From a checkpoint of a small transformer trained on Wikipedia: vocabulary 28555, 927M tokens.
Each number is 500 + 50 x the weight over its row's rms, rounded and kept within 0 to 999. Layers, rows and columns count from 0. Numbers have three digits each. The size before them is the row's rms in percent of the matrix's.

# up: layer 4 MLP up, 2048x512, rms 0.055, rows 673-772, columns 128-191
# down: layer 4 MLP down (transposed), 2048x512, rms 0.0835, rows 673-772, columns 128-191
up673 110:495498514524501525365570429491574514508529493495558533517536438583570430580530504468528465473441490528521569559555412540468411376515540576441443485518499504406624488414448451501543465408473600
down673 108:558531542493458485481559472497492500432487543566551462533472479580566431473550528602360513481547491472557557553552465516523405498566506429547538511541462492502466418438557600480511522514483524
up674 124:537591511498404453411560460469514445573586522511484509470507519531491483530448537502462450596486391471535498492422525427484412541523537545579472512442519585395504512489572482517520466490431545
down674 124:444604499465498455388572451482492453472533519473531522527518567564517465522477549620483467453470424511508482518488561436485544529506493491460542481616520514450441455498549465598483471455424476
up675 101:542525438505450529521548384479482536426525530550451480451525474491497584456556476499489534414409536506462474441567490586556594483460448429506454438530402496499408495482488471513489496631484573
down675 099:474494498469466449495381510483435521499502531555419531534507499583447488416501500685473559516502460484522584440416487485497441563495440474484512504501459523495449430540524498453397520488458521
up676 091:440519450501583440488502576509548502466495476418576522514552454486460490523483539391553466493561492446480483538492521467466473538503556609548504405485538472542509588449453429441512496537512522
down676 088:488422465433474545575463497521470457576523555529432374539412453438456535473459483517501562408447475617517529459440558383464535482492507503478499501486463510552435521498478567546511402532466481
up677 108:581414544482544577462650522624453508496583487449510477481420447527541496515456416625512477480434532535417412497581476455519519515530486495422438535527527524523468445533537375540581483438519550
down677 108:524457436446453580520477545514490485534553574544497462358486453539503441414328478607549418511492482595447517438512500527476521474577495545488461496509432491507480512507490521410533407543488569
up678 099:451455494522470534420473505472605575518452550490447538487572486491526561439525511496473485520551500528530567543517505400502509448435476507551505596512483531497461478548498495463507558532486565
down678 092:437483498488439503469547434604475572595450419465484490423496520549577479504534417633518457520498501551476517398582502433545546510507442492533472525585433605567602479578554486480465482524668506
up679 102:569469401436549605569434575514458376392530526449516476499529454443534522499491534475507586568452506455501512477598553535515578456481537506427432478571481562456475485467558500555476461504468498
down679 101:523481537448539544592520450508405503501519486421530536498453529527529457554463494645448463447446496485520513490533481542476550531488457458508455451514505476520499491549490500496485476457567563
up680 097:489498527544499533598507508480472463493526435505475535558539476451403596480465531474478475489462553594477433494456625512467462646503450599604513503537475518511577503486441497558544498515517585
down680 104:490419502381502533537478501541485494464531532508519469542505515504454440479410464611455560481467470471451532458440573591494442510479519576520485523531482450558440502473494428495383489658495505
up681 102:440587545469411522523423450494622509453488450449489465496488480610519493479399555590536451488502584530459517497439539557515502480494549558506532476544537434523507426448522472555521585514510499
down681 104:453469494465463591539443495488507458538480420428482444546543580532508514470539578601538413564463553501507464534441439490492460455490507500532499410531532521465561530503546436440487439549420405
up682 104:503418459495480428531546500533438607503550453533474440501486496461470580370466527473556519368436554511488474510483471523554528529483415469623579425495554498586512451513544536574486503511504557
down682 117:436488443563497584532528418556409587500469512499461485609463464475383497510499485667513431450571498461553415376509487459490507515478498505455483465488495531581511505489460511460519531469473451
up683 092:516537459519544523525436515473494480534444474522585515539524603485469460481501436610560466502510498504515492509413418427537426623472552444443483541471508528484422411396563510530524501453482508
down683 086:486434493457517539482494426563537456415549426470464529519529471423469449490567464726447468448516454550513354482394578509443546541431502542603564497509532508596549532524514608511489439556444536
up684 095:389496578585500496577489509482438511539585394497390520573514469549418447505412557552540634516547508497389504463477511393527458565531527442525496526534539585463553482569459518548520518475461459
down684 097:386472429456487525411549355468477453530457489503500482539479469509502559535368558667518453518558440588590530511545492535479433492467572506442520428528529417480578597491494544503391417518504506
up685 104:511482485501401512548536510500563520498504513582475511630487448510566478566441540461491526513470580495406468522471538444564468513522492405447561569468429508519523513444494476534556512559502451
down685 109:449468472484453485537532511464530506532497440560493423556500561535523409532479569537488536590491553544505500468488504563520413509449432464436419562502568503479529538446560366401476537473498406
up686 095:423474530550454517517473556525500473423521484406513462562560511542499503528436485551489510434456506554487505472497525555440522563479526357523345535493521431492524524440560505594543464461470484
down686 098:489490513557469579486513418421531500499424514470480542554548436438521489521473538345623480585509471407455465428516453544492483475588396501506498573378506485493563492386522606570528526488476622
up687 101:493550553471382525515553505530445504578557540482500538665471481541595550540529458499468500511515470522449517527532490489421399488435569484461534504449530529468511469393470483480493542498465509
down687 103:503527474597436482448555527489554447529473358554554534512567452564499602542517603609416524491455482406476571420574432445467508390426472542474536478535491576385566525540473487485509544517494447
up688 100:659500515576480472474488484567496433553450565580505538515611462506585473521495492384475500467403540547453525488527527483554461559507478470603501502430621511555490522510526467519517559442492508
down688 100:435488477512569462457477600531489523484467420541429492528548486541482510418556520558480491478455496549515589585489516460564433463456511612550574520487530565513445517491518383488452473462501473
up689 104:591471440446478558510555429497567512403460493604672545485538494463544550434526497496465486532404449487466505432595485435537457473467527543476468563541524527457500463512459564537393514590480442
down689 096:461471518400437597531474513511437541424471479534598421547512478433510525514508495545527464510465452532562482495466416465559453513563542339495518561510439492474595459527463538600410507513451404
up690 104:569524500496535550446511482497603518542447634576471583468431445386568428549439501536540461595518440431485581527470451451380418482480487551526402524476614451473473475459517522504450529527548498
down690 096:475476597488430521548469516503512559442442466551405417494511494510544517573506467582412493519428405448500620531517564498506546504451544493486563477468464531508402567510531594615474518551555461
up691 104:493387520475415484561456506523537507496445507507366483461491492475431580491490547462425541506531487478556471438525471539372548547459454485523413438506523439472487470470438480527514576545470465
down691 099:484471388525459412560485459508524448547468477444461524465463526503592523461517486607509510530505485521485491391509463493425471448549505507469522512478450535453412462490536592616557495533530506
up692 112:535406602560513466473540503431524428442520579444568536546511546582518516391456472467428507516548463481454514464440416460473487546438579489456468498479592645468430497448529466590450467520432472
down692 111:523499448518426449471509467452535498491546542524518562513501514559446385442471489625463530497545492490533496528431453508414483545493501366491435576532504522398541514496442509498517516514497513
up693 102:503569531494576539524443570465421460557464596465469504492571522480605544470538482323467538443468482488505578483463510514482504453502562423550610457448377550554488447498499536560558437468462564
down693 080:520463467507491511504569442500444499395457580515414468540497487549463583492461435697502423442472440502574408567578558511539535511575492433481523488399530580520550525508540516541417478519569548
up694 105:458513363540475440512516498519502528468455525562507552552521530373519609580485598324514528529460501502563583519631521438406484493574453602421493579491594566566509474535530558453433474538555557
down694 104:540602429448594514428541540473495514422490526486519497535421412542550503487477537622544538545504504480492455528554432547456464513488526456516478631510448459534515563431465436389403572511502495
up695 096:528546466537517484516515535439523547415552560624492521535494534518457493500569419449482488626480465507498475461517486544548506502499500523467406438549490485484484564597553529457573464425473464
down695 090:474505452523418509487438509535497490534578520447373515415438437583440576404429517676460483468610502493444482657468591519496445463407455435433440495588482538523534509450516477612460447550566475
up696 101:555540427474582472484446485546515505510463423427540539533516413469487450542479493358491496447521506500514521449416572484467544462549571534424490488629541537505474626536460511372502497558505612
down696 102:487476546414438502501500606539587467557470512519478439513563493505496479505554572674507475457499507451518506477494557517558453494465581499491433461462459487565513493502531519470499525540555458
up697 098:450467500417475433488536558555420551454459560506388468531456459503529552480531539425437448474376526569489561390487441589496499436513506539478437441472515460470491467481505529508478497559477496
down697 102:528566503478544493499596429478392551523488547517592554469489492478499484569549543456488450487477505484474495490544434473457561494561530495413504511541489525587492518437411424499461423544488548
up698 106:519486546494497550557489520459524536528528507614476552465457373401504423445538491506446554464497508470520461521497541390457512522436451420535569467564397518483492474562476501538480468486519518
down698 103:457484534493509570504554568478456496512537526509479497534489476537419441380438520591499602521492477458495405631471507507499553582485519493525513502517568436619513522526503477519453481533532463
up699 104:545475508468472588497439489506515470549504469518568516541469545455420643565525515321486549466510517548567488587563481457571496557504503555434515452573471466469565466564528441437397447509519532
down699 099:461449504462522495578498517561444479608531525561516506435509503480415511552401572524525483517486531498584413485486549456496455492497530557559534504489566454463514475488466484536419525429484537
up700 099:558443523439562515455458484514481456493488440466581548600501477489446505484494501398480556516575535451413489480511553507499504494471604501505448507466524503418481430457482389481535497333469566
down700 100:500567440497458471517467479500564484515546446467495443482464416450473446539582516635508436594487491462496467549534461409441432474489444511437527506565476469531487507496546462455471474455421526
up701 090:513513531479463468518476588491529549458487515457567454453553508445497479623541558399559467543513403469481468459431514521432523478519496522585563461530516505511433634557560513451438455575496561
down701 093:485527551463387509538475523486391492543427544434526521494483486472535587512485555776498519459526544536495431451504505510509489496542521527504451521471526565586507449477538490516502515459620542
up702 104:484479494471555533522499474522497552536483424503435498577476444608477548553463531436497546501409410491517461529465516498463435579471445553499488456531495597507451465529450475554494420483540569
down702 103:435430433568503468485507419558447496547405462528455413525433485521523478489533491526569443511499357501551441473476416422478474478535481581589472429487510586459478554460531519560516437540466410
up703 110:493410441405406562472397513462506431522497490531395462571383494423491523518514577449491533510468461493520495492487436442471486555521497452447471537574483515514583452555403465556557518555514511
down703 111:548511517541459490573427534485521437519452542537487454558485463479452510522538521620477411537496502508515429581508454424402564525476422537535539484530455537473505534476520538496504485573522610
up704 096:484551480490493436446532518578580451556497495474484491415486452533517516503461459580513544554410521447360473415442430421564559669433584447519469550480556531515614484573461486416491439507436512
down704 094:420473570517491499520491451455513526514558505452507368476501413482528523490433569500523467434440515530494497532478466550488597571607559611489495447503493533540576400420521475379504389489490603
up705 096:516473515511492416546484445573506470575540479475593489511594533472577513473498542403511423415528534485437547502527502457511529482469543561545533433475558483511581514492467479517498485500575465
down705 096:469446541516551482428489461489428413415531505409436489535424490515524414460542500655443513490568608507576460405485502450547441451662522542458501445542501474548476526530553547486488458573541514
up706 094:595502520612482421584440427509581424458544507566587552430518481486393455463580513454450508486506401432492506531496505455536524608477486418521461511445472528488558526445478482457503515460522503
down706 087:496456479454505504449480490419460582546395511412598483475539497482471505439567542588502501476469549553481439504397449428430525531415539496563489492548556527495562425593450503513506549479474478
up707 091:457424486473507500604529446458403465489492518502446562487542516498544429484523541568457564528504381478519502543582536535464447588465441488546537511504460411468595557490608515544460486429472411
down707 103:569554493605457393485520484416456508546533573489500484534471458463527460474482497508515475506446412482466481456446524445500489519537400530463440494524523460487507595507506404523522488411530558
up708 095:539529540461464534472471476466498503559502496544511557535605565497477526496446493373453536441493543565572408478482480483456544544432488479583567572564513455521545476427513483474492534463563533
down708 096:581490502536469433500593484525578514439429465545485542505508529457543469491471453709483511421519450504416506513590592552499499542511480470571540523488460470576502487447521503600491489462524396
up709 109:487425420497438522525515594405524528525546508442410486498523528542425478510470456511536416481420553507452472477444556558408514448526495485598454496459509422504507504438529565375495537574474563
down709 111:469481449533511554500619516527463476462483522470581507457487321556473547503438538604471558501508403477436522534468614500458527586452493507490562445546476507476417497514553480483557514471492526
up710 098:541463595469420524480497480456552510474559470502506514530498565508539555489518466219519489424566507526374542555516531351548513506540445440423500575482564375461472447521520547567417525468506463
down710 088:523417535433412561522490419488476511417490468498411461569493607457474574425590560632489488506490467615532493493553502602438509472423548518546532483507547485579433420506527510556510478539507450
up711 117:515402543452563478439490487515494476515515516504586473503493530425659557514530436477497617596570521571456476500556491540519506496464518540524481546438553520540436596412506562573521486447438475
down711 123:533399638407503519426521424515545536507534487488441420546510493384613572563551514561520492507542600523491463441515531411494514509557481430451480545450520546541522597472530535581456447532427544
up712 095:502403474439444440522497479481502419492423530548502515521553487464588504529539393468428552518551413555433541483514479542490424487377570501469538432518544515424532470389531447653532483557554527
down712 093:488518418465486368493552510541475524471519499434454434534485536444495490430462555647447452502438470504559533535477516515523560592499485448522481472531614466444431471532510523419536470446458482
up713 096:512513443526553438401474435448589493505607562420644641476511507545459515557492622470490473424473522455564542522487547534532466537454542523503562480402456579521493521482485469545475479540472524
down713 102:620520536393545436421516461553528463476531474517543488529495422519498577532496444431452480590514495533438542496538479445504548535507549496498546497482481600535482489536474481532508529536554521
up714 101:475486493448464440386472497452510507474464496569444525454478452500595538567565564378469509473453518569592469519466467642494567541408513525563522462493498461437521573521528540583479566514515498
down714 104:506521501521571433457432557528493474554509538482562530434523578477510515431472459409503480413522564423393512549464467481465660501382481553480463510570525457515519447548497510458513519524466458
up715 101:514529582428498449486442497522566445471549518515510469584478472425553539541444437437423478560482474500621512483440463500621508508487531455400478500552491454531514554577535476556537464451493531
down715 100:517480487633521503499490505536550433501488466517479544525569507542464503466465496490472509493490393445466526512536491511520482476506652452466451502486555581583462591552424480585507433438519593
up716 095:534537551461474517433455512389498565477554514672506582451495447415491482519479522406484489581496595465544519518587467457534445520461509573451458605516494436485524503456530562422576501570510550
down716 092:494539520544487547500601557467447438541514429546476480478391407466499471472435505530456503409480590474431416437531584472532488489473495486502527490572455553504444446437571448534557563495504446
up717 098:411549528388566482516373516414521457514463406447511550527463554429406576518433518336494519505478433506508479503497518610489526432505442488453476504556576506512510472543476519537429478589592498
down717 106:515589460445574485521535481459432490495481449446463497531569390495533438367483499494507574553512434545467579437524412523468458524493501545457472515502475546505429430434479533394507436559539474
up718 111:499505547548520464540501480526564595500522489498517526440537435469503502482447468391472535522426460434523516554546603457563493474420525461406477535531540481451425529496579508525648543458485584
down718 112:446461499520490421422444493515481548464516434430524537432527476473491472538445511546505455437607477494509576478456537479527478523414494439485578440488465429493480493483641419549619477425514578
up719 088:397454537493522479548440501514493471533528454441523528516603474607484482446417538494484389627558615458472491487439474448482435393509494484577482543431505405433502452504521547439468563485571457
down719 098:505552466516532515362555499508556550483397549478442459553474455560458533421454482830492461502454496487459459459439544559512510496482437458436502495534553479524517488544543477524534482440409600
up720 101:524562561544453472574508528566526463456465500443540504533574457517528460529578536450513515494505505403493562464499595487470524509502487476451579502528537558570594467492534547463472557425486439
down720 100:483468453550430462524509514498481490435419586472545492503464506627562478408532472510580558466527557550525610496513488511469543523437441543443474449488478533487553476437530575471490414451447482
up721 103:459468521443578544487465468549464501496587508475520543530485548441555509487523452453501417429507468528503418463537545553548538632488508559444422459580393474529495517484615496516516495557480504
down721 101:442451457495457476440454440515489492533471470479513424526511537529537439525406448779529499517448574554535396490525502449442393518543458512608450590490539509562448520513468504526568471509571517
up722 101:521520497504437535458532480421524548546475465530540534530557447538475456549444452402446525487517499508499532445548550484535486569492595477516475435475489471497425557481521514488503559491443568
down722 106:494499460482523536423498484513481489535424485578525438517369549431451405540532514562652425428518476463443406485440520564493492552551516538552560503535485526528451572531492478463501567449437554
up723 097:553457556582506592584506539492593521527486488544568518520555507569597535486512494499523513495426535508565554553422542578585539485545448461527493548479524594487490500424613499503478514540492576
down723 096:543521461511393453468502489462520492385467655435507448482446473453534490447470486637476514482497483465395501529410453563441449448576534504527499509479458503482524451525467481519598543419526507
up724 093:480472529435505489486455475430505605513526580564609504601521436625518552626565447357486418431459469511562495507501499462505476454510567453493486440452470452584595471480499533423546490343562491
down724 103:486486428551538529491465467546440465449516530493499466590393518502507462487524477662478465518419523544467414607469489517572485507448509514474476385434451481506484461433487486544556517560521437
up725 097:485441447521444448522534533435537423529472479481532452489484592585495471563472513611437578468522598475381562517396530504539564437447571580520456634550548516508566410427421582550627566594634417
down725 099:545509518435446468429558481582444481519523521406637512393574414593450600528498513497367493553538430651506442515464417509519498500455462513515517463509425497374443436455571469546466493455441545
up726 105:552474488496531471513544431586531468453469451497512509525501540473575520576462504412404434445471510502492491469472394477524492466531556520374477501482436489562488454576559439470404527567477493
down726 101:503470510584472476534459531557505445463441518528364513522463565473475453520483546619498541544568533370393430474487406492492497476464491514545482564536445596547488512524363418577521445484495512
up727 096:465492524545453510426422501487473542599539462447536532466518479525512484597503471463472535470466506454519487513437443436516533470514583404530458443572463477510627522446556526573491530553474495
down727 095:505476440507391461553494537538482541496479519565536521495493469503513525485464487617542404450498587467504527429400527475516531584481397504598519495452603471371450384484524489461476431577561502
up728 097:571470488535489554492504451433491464515419520538531415469492477498575555541517429468482504531489377527549527578507486515501543423572489462479406529464498585517494519531509545551491463487498445
down728 091:473447550486496518520449417421456515485388569585431418496503567486488497497442445838487497406472415491511427518560596503570465465532480339534539496481538526631553599474511490502375485522545529
up729 101:533619477510480468452592433577535473547475469527508443518561448472441462495465474445539515507525577460626515599543595593549512511457431601548577531524582461498458569594482492598636472489466538
down729 104:560504488559327518418516472529534434464534575485577602529537441440456553438530478631479463487366517576495496500496521568458468492567539535527511532518446495584460544465570475478517490539436474
up730 099:466582596443498513445538510524489507542393402523425529616494486424493506519419513402480564492544394542509500553560587498506512533526569530446450440515440433655501551583477512511509556467489546
down730 092:453438489484499404460481597469485563557429430452470505583491592453548461593483523660511411533567545593490434476494532480539527473550544503410446576484454491471519547453431544485444538460465521
up731 105:449526516461548534453498493521520433476621502483530493488459485507507579516545509384480508458404518469498501462488457485556399530543527460408564517515468493556530551469515568441394531556428528
down731 115:587554531510543530540452585441543435440440580474515490481475509399491497534514471519459525500499563395496517459509493489447437475611491463446475517504508469578525547411439518368464556503479546
up732 095:558446473525496530499476533528486425469531524446499542546426520497611512417513457436568549507521458600461441514359458532433524484454526455507490529507505506404553553531517446542507509529443535
down732 097:442434596420467550605575526488506555561520522513580399378473454562507499483462478390481452431505523632536478452477492586489398494487524566431455535576619543517508541499492522478490506578536538
up733 103:489516459434508476580446519511433419535454470464473567518497476544473632500531491493563613502515503445488505483532580568503500555496636401449439475481505504475489484485426515510452601498600493
down733 107:462498497545468526556486437477496500538460449445461580522460547462485543526504477518551561465529480404493439408421433483497456525605526437502499437468427483483623494474542390499538525486486561
up734 102:522456510417531520485378555606563549463534499494555534489465535603445526484576516373502540485472546464434486444536448464466504472425463553440480500572498547485487372522434422448506481486420464
down734 094:487519532525505477534503500500479523503527566536535488513427432525441508508366520452516477476558464547480535575504390413488507493461398385529462421533510423551558555456455417500504465504557489
up735 103:511491489444526514464533587475528467401404424490561496612477451590438561458579535328544486530428438500608497429399522590647513510471559577441425493461484370473513549483555468543444526425530527
down735 105:459533492498488461443635495577491426444441554426486528483481447514422497469533504502570443469479439475488347477402533578485426503527459603595434471475553431508531387501624600510508481465502523
up736 104:525475505575479503503573427524553459503491549505527494534516533458551413567498477439502599459435480482550537447525487481571517547428499468459454556600474470471417497555523568542512450506468437
down736 100:481454529461494525613543524498498453511491490471517515549551542597458533437531504595544501462491558537507470379415484553474583523499469480534466539471444439520461514585543466465494501561543399
up737 097:521464580509447542512490565504504564631403557511548504550579473524469469439522500360457475530544435503495579443449496592461510580511457469496457410448493501486501475513501510499524467454494519
down737 098:500561499502412522512522440460478538521430499415533471574557605495457533516489474595425454542426535631567561519436469501485451514493521467465356511551381510505489483500572570502512485571545495
up738 107:471411474348515619447550553498464475533558484506398550535545539514565470460562487365535431459496526552482512484472460540458512456513499446537479571548528385412507475444578440462482514523510566
down738 106:439515428491521513491560503559548467461579517441552512489529469443427414493540478619464520455504438523562430500477530505442486445532516486442495580573472344525437433524552441437538441454507564
up739 095:503475487448504548443496541539625445511465502556504484498579503423512495470519481459485447526500484545471476524565485483556533509460538546535437502551465480489486478432471520442526553537552484
down739 098:520393523528495403499351510502524414584554443497483414518489465470444428527519458502478471501481561439526469560510548528456590516492510555505473479484547514476453542525444491514511551451444581
up740 106:516509477573497466520406467555547505395570485623446510564443546536567539523463515373567504516533498584535559586503459404500565473397471600512578547503576493444552487564437493395525503521532580
down740 108:539463450401513502518518563582568522513570533497511469574442437549462405495504532584544494428435512526470525488518554496389423516397516490527478546431608467463505543509466512531560491510405427
up741 102:477427470481457411492524555544387556440437498464519468510481480502548449472514456416494498548467469496554484539452498566506386555413477459524464569446523424515510444444524554529528533557506479
down741 090:461399429529521468548493563586461532477458508543475480516513375587471413520514526545543479469472515450407497543493543497434414487500443517551515543454545465499526465473522516464531573551549511
up742 096:450504484500509546523522465464378566494557514531525525515661506519500522537477541456465450527467442469550552509459455431473454591541536409401516458498407539582488534502448521531491471492525476
down742 096:383511537496594508522477468543530505423562403460532509502579506577486454473559446634549486567525444470507495444479533432522475580450501435522451488484544564469434466549450362509481422497507458
up743 099:543483491530469407585490498480439506490471528573634477573529528473462476486489443518568523495475550449488491479469533470526493455499544579544542541513522494475484552644468489500479530474530476
down743 093:396541539451511433529531545456467491492478469499394558608485472549475386453558516642536440477548556577432485520365519549454485477561489471532438513467561463473387583525610445436528429541515493
up744 097:496437532552503427523500487570561554548524544515588505501528486495479613460426573474518508529508451550556524566534604582432516498482585441413444508508540534430480532553535582418556495459525473
down744 099:529539528521491451439388410591524530483440542511520505445477521625523445420618429562446546601573534446609551470502456541480437475399472559514470450516602459433491504500437470393517438435483517
up745 103:492589449579533475417523524464499510526523437555505503475628580586497477402512512489422520483543469463545411524506537478462451537526442487462573493476463478518530556526428563432469416418513555
down745 109:387496463484525507448561524480579515469557527474509459481553479469530477473579519642388524533484419514480513506542398498483502481446434430483540591549522462554485504545459423547553425499415551
up746 093:479495455519422477586478491463467526509574484511498452494505415523530531556463600488547444480510480476458495480622533405537445545463523389534527513515491515453522465579484490433388573526452411
down746 109:552478399517586492562373578506465371494477493427442517482523505547655491457509522549492509457439511587501531463477503581483460472393487448513503511467506460594491511500432446386468513463421504
up747 097:508606559479529492586538539505440453442516578541356598533525423516475520493511426375518506521489525467525465497508484558475439505451516559456479509515440445557493477513453513495604542541460438
down747 109:512539496461569490553500438569478476476457487431593492469486556416498454594389427610542430535528357506459508452492641473502475508502512447464533508483510549509454526484379539478551514491492519
up748 096:479465504491525483437464471495429483395503595507471477470561499562564490429502483382474511441495519469528547536527446529521430414504418553663567450405563492459579467460551450528475503475601585
down748 099:480446531597474465412524481475433515453451457475461501488552449592453482523533483423491485452491412518497507537552510480432474454579517528521521478462383491498534533550484478560473489458482534
up749 097:494390493564557513385490416533428428551466395526466499532573474490475375506590484386538498518505433551645554570476404433403511482458556551564478514520580499467551432510558469519486493536508508
down749 092:516477492569446437524499432564500562380503420455543403488418453541519461511526568543480520416540535516441458497508513532499580497539625474566560428419566542427478460459562478426503539574570470
up750 096:479420508515515532487490409430504472564488485486488641553496538439482496563525502366369574514495518553430549521529558584486449566528526435567421492515480473507442537568519544483474521586549528
down750 100:494554551445551518425453487552525469460410489493546514467511428589530543445556475625411475386528497482567441590481488465448462543490487457518495491547482413485478533469507440586612558539519547
up751 105:454577438528512539498471513474528512501522485466592410547543521513533497485584567494448487533470481450540417463566430474484545468570372495558534400410512488469411533510568473601422476469519416
down751 099:424524463479490479569521526475497531499472524390500453495488416466551434488559477489510570442554406473501467646556478419415503431419475543524490421439548469482524519477453445507416417454466543
up752 089:488460545599473446441552556492585439554571456572481525384441401401492507444515459621518533458501615338525518535529530483575434399446443514534498529542464509492596461563499573494466487534464528
down752 093:556477456485463572492424392419444601503534483528463457540460515524539510477550474492474511530460459594430369525522543484479524516526495520449519455453402415495561460496604485534431528449498486
up753 094:518451498451606362453483445528537439502445443398532571439490512485406487465445432436493420524492534505545570534471541549566470529392478520473507493521566443510435529562429547532494456517540529
down753 105:488526496507593457446515489531494489486546508462430540466445490457495481525559502528516465412529464491503501483495517393469597484462492395474502452523473483469507548371481441453527586557574498
up754 087:513457507465478562486587572509507631548561529496517442492510501545484435516466518324517523549512485481477457597481467470632549436501488571440513608516567383541478525527455474550587554495541421
down754 087:504475486554471514556487546474485428606555567566477440480518414427468456546406507570511509450494533479598464556541496455395528523461449498482540481599507554516549561504482505425454408560491535
up755 112:492506406465558526525504565460475562458465489469553532544528583417539451545431482412527493512509556591510521455581525458543399481483521516542508515526500476522558511493563449566399482537460491
down755 113:505571451545462484521435532510490523386475466526646465487526425450444568556537527525493552504535566571611510554590477425409458470508465510458485504530444502546442392465609512473548437484513531
up756 095:493544503494513533438410523516538518515550439614487505570474451511603479497524472362432567441406519375552577482426457440522515487520485558524590560516502537516516491497500482469506509456544500
down756 095:524497540522411409564475436465501429495449489502474470577466483506510600488441439640543520533542510496503523539563501586470506564383549544466518460571533521449534484512500600541527403462403511
up757 102:529599563518501490517459633524561428537475588565510435498515566557593516501433427422515495478470524583489434515507520493537439572406493494476509500549485516517581472614509493522508576456449452
down757 103:435443535569517408460396479436466412457561440504473515397448570471421431524513561630476471529508443478463483506554506477464496418496551464538593561435449520550477489531500530498486450513561414
up758 099:476533447516553528652522476444521463523513484504444498615499530434475600515530544347495453501481526488602450454513544451402516446496530498385411597456560485445520532438513538393495499468530511
down758 095:544522488399485572541544511557519505476508431419545500508493489489414483501496448532442546533502529503537536485435484527453459492566412520509506538439606444478452526484533482529509512431552436
up759 094:438561507501535511486464580580520501536449469410564452449452515416536523520644552462481485468456571430464559651484520482527462452418427431444506445484481538562458511444403581495426440439517566
down759 092:443435592413428522494497465496500482491538484483497568460426529483523420385612466656484518518553537510516435533525526487521425434587464482479479382428515485598573605476470540578487559406401459
up760 097:452463490462571548453524554453506430524374527547498519463520513432477500411544460409466461486473512465453509440429573441586477578524478616445500545501518497548540546481567489539512518521528503
down760 097:563448563496443519586496474541451497480518539478498438535469451571506452574477520340567522495518454436491490532561458497373441528547372358553573484448456571563509602548447557531471609474388467
up761 097:503519634502496452527472549463457470462556462613562510429510544461480478392510551360488554440419481546504512397439548551508562482413569563520476501488557535431481476559521489477478522577532398
down761 091:521617481594452473404576426491414474469386554516483502534529513392433512522448596484501464499488480512548419458498642462495589419543481521522542495471446465532530572486516486548549507539642516
up762 099:464485488522468433511549532546486510518512474572558490509570471446504446455508477244466549567430497459467545504421488416459577481408589541483527472441438574529395478519398498573456569518597452
down762 102:434505530508544532515449413546544496429499557427442534500453453469401487565435519327500471459526558466481538573501506490448399462488462381458420526500506544601476469508522611439470506440410525
up763 094:428487474511500595495446524595551582494569567446480519551517510462465458456535486579472474519466540540541595453538496583478436478465447569517563426422509518521534480563538413474510575505501431
down763 095:436444509520480553446512517490460377555479489506491482447470445471547388496457491529537526513458489561500504587586421547544424507442506472470431512538477512541490493489504570482513528374546496
up764 105:522446408515461564541456484515519420500435512537516462525488451564542522489506539341420476496533609464459575460577452463462469490450467433458464515472571488524481430481480397501461469399501491
down764 097:531478513562454540462402540521487607457431504509508464454567492530378474578519547621545492379565606473466468523525485490499513565454486486561543450556545557501406566496519464485530417402419485
up765 097:450525469576458481538462428487503469508507474485487418484496532451466480507464474452463508470496479463481528611466458391488573516503536567454539530499557393444522496396513496595451427491522510
down765 097:557561466476451471454532567542517414582541430477441423536417457526492530510513480562535519545550506535479482506490531546517473424512518527477479492488530477479490563415576518394573530460513387
up766 096:521484383415560472395604554465454443489415420539545524456559471528483494537477503515395522513481539473518499465436471512409468536562462527438522568548517440527431584551483568598458512432577472
down766 108:552551466544539352436419483503516478571454469532447448493539460493515503493494467709477456470511430487508501493557607613441457543477531454528491564581439432512500525527426503456405550526494535
up767 095:509502488500560423440485507552592498534614435566468466501533484449485508489480455405400500581510466431535633553553495517416489470405470532564433615476528428541446557507524492484492485499600510
down767 098:481511520549532537433450559544549494520542487442488512568434530448414512407537502533511443547476425525478516500439556440465458486506510511537531507473527478370496471555519541540387533523500376
up768 107:481512478513529521579517556516538493553488558459541520474499513574502502459525558429534485563508500433457481510569430580447528435486466508556476491436560514474538487486472499499492452480525533
down768 107:466483565374541505517466584460515468536451424538617485459552522470557661520551457509403521479492459453580501539447496510462457507521517573491410455581506520537461460563501415527430438587472547
up769 101:489499632381465441445573492479468561586474471475552515490426557492540503569446532363478431517370428494505495494543491490462482418545528484437482447581438499523512500463541410414520584563589643
down769 104:596418484476496442436581521541546572486497543523370437550444445503485640552507449505536458503492483528530512565438458490497441526530485446390524469494534402491477392479520479572521438492498482
up770 090:491603478555427499491502505438509531517419522441628550537489442503491536475439458451587504524480520439464473599466499554381476522502493419529467558501474486477518509558502411436521503490494570
down770 095:457342548406498568475501520494497426538500454477486511519463541465472532460490537382440499526517422533516568445500509517436548447501499421460512546439507505479504549434522537472448528513504495
up771 094:482497525443567528539454571542552553516470556445522534525540581558570497499490529413505545430387504515470474459510469521577526543641487459470491434467520544559496419537500538514549612426493488
down771 100:529467433460459567485490449604463455523504533500453540542485411618462509453444502617540507503526485561451432499509570454486466483488479390556479465535446597606428584498481456497501547479472523
up772 091:521525547567447515600492481504534546536448537478570496481568478525481486560514505457535561511542343547524538535527583576491490505529536480541476424490602477509564528484514551458552484464482515
down772 086:465531580459630550477450562487491513496491502471472505508494554439561428543440540768543430454487508479531557419510516498452498495591486532474548522451454540528435488543439485549540527486497533